Each number is 128 + 24 x the weight over its row's rms, rounded and kept within 0 to 255. Layers, rows and columns count from 0. Numbers have three digits each. The size before them is the row's rms in percent of the matrix's.

# o: layer 5 attention output (transposed), 256x256, rms 0.0448, rows 149-161, columns 0-255
# v: layer 5 attention value, 256x256, rms 0.0421, rows 150-161, columns 0-255
o149 093:122152129153130116101134151140129141117099096118106088123143127129149131133156151173146103136106119102139105140121123120152111157145106184144133135107129141142091111128154144131120103098099141148130109148079159148117080159109144150142113141121154097105113148116171168105131096162110129080113114163115144091123132130118122154148141091123142166163128154106117126131138046083109104192130098149119141113135119142129121153160122136098146144118131133171159166121108149098154104120070137141147115133077091141084125182152089137136131115096122167151123084109126110127135162092141111148112118124143162094160143145104104153141134111147135184123079114139128118131134151148107142139133122124152172072130131120088114124094136113129125133182094146116128146173171153094113117080143130
v150 105:131198122124145127110098149161112132088157112142143103159146098180094137150123159113122116098110094144125108155159124146123134127159111154138101130081119120148140075141109166118156126127098134155114146167114127143130145152109118130087103158134109065145136088121140135114107149118100126114115111128115112129115128140145173121105136136105132144117121138145180131130145060088128195071134095131109142129154149117111148158122177143138153139116107117120095159106082138158123166115109107133143072164098135152081122119083155139122112137115133117139139108135133159106151139147107143101148122121196123106134144095118114168163128161144106139143155108113168132144153087102125144148115113131128158130129128148151121139113156051108149141150128125142123102145094082117144101164155131
o150 108:108165117080140143114111112151121132141143134099146082143129142155124077179131127178106110063137134166141102209137140113132149121140102142115082110108097153136197087125153136136142128092100115117109139136117147154092113123134090095150090161114147120127167114130109107131074136145119144162106070165121140138129123160148145164121163176144130102122091147135137118142145094168111153069135075157148143143113132124100095160130133092154113121107113118128101126133110113141153090124114162125148104158105122173105139139094111133121110112101126118133144184107152121143149137146109120095143157090178117119134164147094123138144131129145121108154123122104158134104092122149088108166129132112133175107152145143131126128106122105132136134144158148126102132143079122124120137115150129
v151 101:154145159126147131136131141086154168067124139113155108132134141099140127055163125130142127134111109138135148128112086118116155117124122111140150085124155107108118136129102096117112124098078098152117132139144130154103110123166116105191115129140109061121128133159124107109146118178099150182153161131130121124082112128115153080105145136142125123095156117118135106154125147132136124179136100143142170158135155140139105102126126130152125139132137121124155100114170119084144127135137140165127116130138084148124106130161106113149077140097097127144095170130123162089115095141133123131127116105139105139109139138115181145128134182103114110098110136115092126147128109144150145180133173140131160121107048093149104114158082131114106127149143110161102158093087176151120113122159129
o151 104:158125110078133125164145120140132139109166137135140092103127147116097163089153139119125167107123107114168154123101108144122147118179103114141094109138104135104153146151116161092151153095134089137100134146141093156131140149170154152099129091145142090141098129131142114094114127131136094179161173088136129208102119095100152119106132121105148123148154083131143121147130165115131097161149135131147146118124139130134134107113104151153140085165123116112101091092163117127110163125117161158078127137147156154154101139122124133134111166127127129156124156148167122130087123112097113138120122100145115157085108112128114161081148104121111101133114145128125147089152048123068154136142129162161124113095108109125146109151095135132155141111170143096099178123121128145127134138094136
v152 098:132126109148089101111085175084130103115133123151093121152119121068139118135125137088129134128160145137110134083160180122073146143103084144137129119132109104146116143082176134093133106151151114150132125105125147169149130158116123136120116108116147150134154114106154096125137113136152150166044125098099103086148129133109127171129113147144111139131089112124112150148088123183155136169100149112177151157119112074123131113102136158148196093160154125146095118145175147122098147133140130106158132147113128124161118097099142134130111139107117117120125157149111116089120105128147094117113134116141148121129144173117142100138132102140163164150126146104104157133138123147110131142134131120093107086098174134154137109124119102142118126165134126124126151095150067163145118142076144
o152 103:127099119179090104138125170104154114131145168109139104101190118123180144149113136130158136118120141116156151111158153144100118120135118136138147112124114174121137158160170158128112118103133142151151142138109179106165097152124131186163138094097142130114132127127149099147206114149133129117139144124138137148126098113161126146123138135131121135091103132104100080056140114125128126150132102129141132093090116076138130156122152146124154088166131187097102108124140143120116148131139131113112125108130166088133131118075112147138123117097146132091112130146108140144108131067125092114174114055158148100120124112087123117172146116091093151128131115132099093125111162086134162123138148097125130150129167127120136140081118123178110105113107116136131115128109109116145132148138154
v153 104:111121107142133111106103153103156111155107120116125138106121121157146111188148110101143114147123132136146140098133161134110115117112115148101080114156116097132128157130157135115126058120065089162127105126111118153085133126143134169106142134138128098149135133121147106151156132118111144116111167119129114104138135167145146164109114164109128107129103204144095128144085152145144138109099083107136103144118137138158110114080124120164169103134128128138114110161138152152109119119089114113126086120127149113118120132093125100145138158060112092081112153148126114146152144072109176123125153149145143119143097161167083125121115103117114132167158095134118150121125073180123153136104121143156141145172089162127146153134151121102138138130140118157149144144149085111167115160067119
o153 105:100094087157129128131113130158138157153124141113140136145149131155104089171126117119123135163120121106151139144120121138127145138133138145160129112156141146154124093140136129089114139091066148144114171133141144145103084136134092123126146116135110175125134078118100120160174146148099148080145110105100100130142104148169158158099139147122148120139111139114064141103151137146074162109125140140155083092097115100127123122126090131091200143132134137106152109143137122127126180136172133126108149167080138098105129150109111133098115163109135109090154162075127140123123115104121177122175148123118126137135137121111147116181117127144084085117139097152084125133154130149108136123130169085136138158163141126102125142074136154122114141089126150097080143117131159108124150157110142
v154 098:144196164129137134147144175110144136125139127141168105116113081127099127148121170105111129108090118107132126137129098116066134095184115165150065097105146059160131153119188133144144104135129133158160143156092134138116108153117138160107148146135159138123151128147139106128095104117109190087089109136125124165128125117134165134113133104087146136096128134154146141138100143121094096116111168140117140126130109142139090121102156151129157096146134135129133115177119152145099111097127124152109095099156141100122162114125115086127114097117079104098120103146142096176140130124119163141129140110181137109135115142091118133103141155109103149111164141128117114105119074149127151140099124114145146149158075127127144123107135100117105131116180129162121132139111181105158116132142139
o154 101:128159120146123121098177068170146143109162200138157103144095123155124116135099113130124136102134118084120124158133154113131153139133125143145099087107118118138112146151150106122141126091116129078150134112097143132108162139134068132133119180107126159113127148118140128133146138095084139120108105093147099158149127165122169108148156174137079121132091166109140129131122148124100125120155120161104097105107179115107135093148120139136150129162123099144117116120116123103141120137118127133091108125153185155102121130117142122165090130109100118075139134131183101098130105145104155122141173093133123154145138113149166116141123110128146123121175098145118154153120123144108123065134159084095151156130141113119142168111118167129158146145153158066079140125112113111127132157110166
v155 104:134103148129092162109123195077091150125143105116127101127075080147143112142135130179153126142117108112111117139132133145060108139130121150105143121116156078104120172120072147145134141098157159111142113137138112157150138120109106156116138132120149149149148099120125121160106141139148155145119109167135160136204111117124133100148172113139138128123103122118129125120164131077165112147159134136106145117143120159117099162120124132082092067112142116116146121139120136154106088108172103128128145159133113121072125125124117093152133109123109141116143123131114137140146144098098182089062147150156175152129160139113152147126176122117150116118105135091137127148105147114099125073109108126116148147128095152137111095128123166151097145162173138109103147110135166160126142121133134
o155 107:119139138159088111112198144102117128104128116118124101126132083117108169101143113147154119073131116114148137162139096150101112116137083174149119129128146133133116153124141160160150103080143147117178146136123124075149120082096124124153129147121093138117131133140159146110089132094142123158115075120134127145157097157138125064158149133127121150131127139107136121125127128145129147156127077131067109131128114134150101118143121129121116116096141118116168145130124151134086116112156106136136161150126114117123096147154128112165131148115104106100087094151136113132081176134126134094107133119129124196131159118143145152085089144093159155112159156174167154120115142124154122079114127150123134142113123109119126124071112190115141126174164128159146119104145104163114175162105136
v156 101:126155162127070124090135104152101127146081126146158123164135134094104166133102129088130100132126136120057128133143123144155146155152100153151112128114130139129133142132140126144133144120107115130076112119095148116140123090121082134086182097109123143139114119125107132148110119094142153163110152166114096119110138147141137142089136150143140167118148104150134095145071103134209127122140146106177106180166126123113159131151137135145096180108131128135114092119141128128090137133168122133109125138134133150152135135063165136174163099132130136110105083109145125167151116117133126102091128085115148129122144114104151104125133127147086200157108084151129184142122133175123115162114134119182144110121116133126143151135129125102153114135118114129107139138122156105103139137110085
o156 110:117171187151082126094104090129130115138118165166135148117134142155104120121095143124119134086111117105106113147119118117128132176187098138060140103144101114124111114154114106141116112118091102152124118136097165135105138110127167102090129118120116113087150109124153117166139114142137174125114153174122122130111119158097171115091143119158159132104121132153094093092100129129120076127139181121129116159106143126100142163100114129109126144129162154135129115154159088140120152149121107169102113118137138151130163157115129147177134151143147135154116156086152117168149083129130124124101089087135157111136129121100120139147121123136131149105073088124115127149148124135079134143099119143170161142132136175108135181122115111136097168171112140116151100139111144076118125097167113
v157 106:128083129126160146092128139197113130103147109135127152133128134117154112112135155184131104099162116147163122101129146166096090100157139111092171155145157138171097166120148119125164180135101119095103135127151122153133135136127064129144118126115155154160126125126120110139137116097139108116142132151106148152117119121107113127180091113107180147119156144128141099136131158111163121148109144118055114104129098153086132127085143101127106172143177070156109121128127116113115101119146140102152126144127075136161127119110128118154114137126113167169111144090101083112125129130142168122124121076127144134129134140138155124139149127125183142121112135106107147152142098145103110105148133115135158167106123113145131127142110159133099145178151138103081113114094190126121087101149100
o157 114:096108143125135081145184140150139177157161108111131144095095107099143131125134146109136120117119107143141144100150149124099124097146107125081135115139162167116096140132102157118133151160129114101156134154098105147128142120138134145137133128128095104155101140131111095104173106129139111111138153164112121145110096097137122083168134127120129144102141121137122106156159124160135110145097115133073156116147147130109165114135147062145136099118134091135068167152141096123138107133102111130128120178171095098103124130125136149117111166115104169118128097124125111146116102120142172152134115134137156139134142118106143170116108118105138181105079112155152162127096172168128117111133123179133148188117120119168158121083144160106139134155153109102107104140079177095153134066126123
v158 115:143167181137098146140109181158089164103155129120120141097156157158127127128157165178153124179120133128134120102143104129137141130115124095118119084154148101114124113162108131131133126125108156118120116097146123114138115101093088161155120139128125145156149165107144084125121122149161076116169081138154119122122167111131168138103173098149136127122095112117128093127155115118124124121078125156140124112137124124106157113125100145137117144108126105149131068129102113102137092117138138145127125175086090096102104138149106097131125138082107168141118072136110119148078119181102165137126121126123125149096101100119167172153109115124128099116159103185134133190122122114146103113100146126116163119106136142165122144132125157099177152110138109146158130142105089140131136084150106
o158 119:146144128172158110154142130133104149116167129144106082098123168123109107117158180154122132128152134118145078137121108122130156101135122133174089115136147161124124145145126108148175097100189138104095115127165127136066102074129147111127166138111120110122113138139103110097082111186104147175118148124138123120135149133153179135135142077114127123153098120129114129130134116131111122116120129161096157137128108129162131107115103136116128146138154112160149125128114125124126084093124127156101135140125075092128106157121147105084145125032095143146119105147141145195112126150073138108096097139126111166103135134098154147114104114145123110170121127135151146132140136115145090161147090126155170099101119123165151141162108131130137117121123141117143172107122144163106132108098141
v159 103:130117118115120137129152095078095114166154169136107146133099160042124150072095107116060143124176112136120120129120123135187131122119130174132131140109142099151157121136182118086107164164146166109121103120124143138130136090168156118152146145141146099138085136121124153089149169158103119134142127094143124141122119152109113141118126118114130120104102146156133150128108114132132142144113099069152129132132126147143093107096122078115114139156058141162116156089167129120125114132089101146117145102123207117080104154110102162132149102170119097111138127105132160156112108152139107123128111115151138149160129150163126124113115162137120107112120141142137099101095116151134164153121130134142086119112134125118139146138099111129151126114138118096136131111153144146113122158146192
o159 108:173166110097163132167071102111103109108123158109116135111118147148158169103105067105120156168132110141105099108149144118130136120148146140106111163153094145145139122110130149150099163164123168139117093109084132131139129122154163137129111137114126115159090132118160167154141123120125096108159112097130081125110140144122102140116142103127136174097105115169145125135123135099106082106117082092175090133176091126109143153132139135123116119102104134091142131136135120144144149125148127134093139152119155131135089086128132086140155116138100153112171118091118119137143152141130132120123133125140133095114075181148107117092125147102162108135113119174090129127143127119135176110173196108126076127123139093113094091151094106128132155117150147153112156159123157143167124137156144
v160 107:113136138128147096101140137154117107097145134167113128111122099111129112142144138142098151102144107112093125110131166157144165138183142111137110155113104162119120101116152121128101132172141125120120132115116156134119134124104145155095148081125100177090141134163089111139132101104127149173120138124140140134099153109103173128150122151139162105114139108131118139124173108142139149103095156139149073145102130135142088085144136156118122136175107120133125153125113098104120124121088100147144135128125164132123099098085118148171148112155127121158131079145141100179216088146157133118141095124109099188142123102093116106100162111109118185136073142169119150084119115128127115091103102133115142141112160141116126127103134087122126135081097141145134150127158162141112136151181093
o160 107:142128119127147125113153107170121109124142122132085153101136135134138071150110124120126126105150130119114116123148171107143131127122114102074125152112096118085101073146117131147100112151100125096121136081084154154172156108115159109100100083109129128131194189129131130136140116099078136129096144145171172117140148108109142158129163132140142118114150122110139108122100121115122111135162149102116124125122200141172112151157140133134149099172116110133151149148106122124109120109091134145095114147125155134102146079104101099156125137122133175163174103105097143114167126131106157131135113143132096128090125094100129075118133150084134161094133140132148125146134099122174125127146122099095109135120174179147154180146179116146113176116122103152130125150133147130141114107135151
v161 110:162148096117139144124105134106156121109136141124143108109126063108086116143113122143113116106152096150175128132113133140054116136120100113121108111101135107087093159093113163137139117140147172145160106170135123107116145142152123109137111120126142088123140088136142173155136133156104119140172136117127166125172098136143144122138145097072142129079136125162155111131163123160100175084174139117112116134115107112129060155108117144134173132119131143126160164134135134135131164128131140148106072188165130140087175145118107142123113125132114121154105193136136175100106157115162075109116130106131102097129116125127156152089119133099149092102139124102110130189122159127114114167122115147132172126112133146118108100104127125127108108138144119138109158156134116131164146117139114
o161 112:104130143064168132097121120142123109089187106092145084152154081118108152181112129144110186122150123103161156119168120148141137158156117174105113123124123157089112123123142148099142119109119156091146157124147138113112127146113083095133160115132150135132127145159144113139155166151125133141140115110144152158137077148110090104146101122085131110122149109129164151148151162181125163094149134138147137140131121093140119146147104123147127133082118109074083082094119143141086107102147119140157105139143137183116128112136105113129097102162100097100102100143131122086103121116099099109120171097133128158095154154136104113127124125098165115152146123129164151139137123136134115136131128112104178111128108133143147123103098107094132111134141128172103170149142128182134128160107151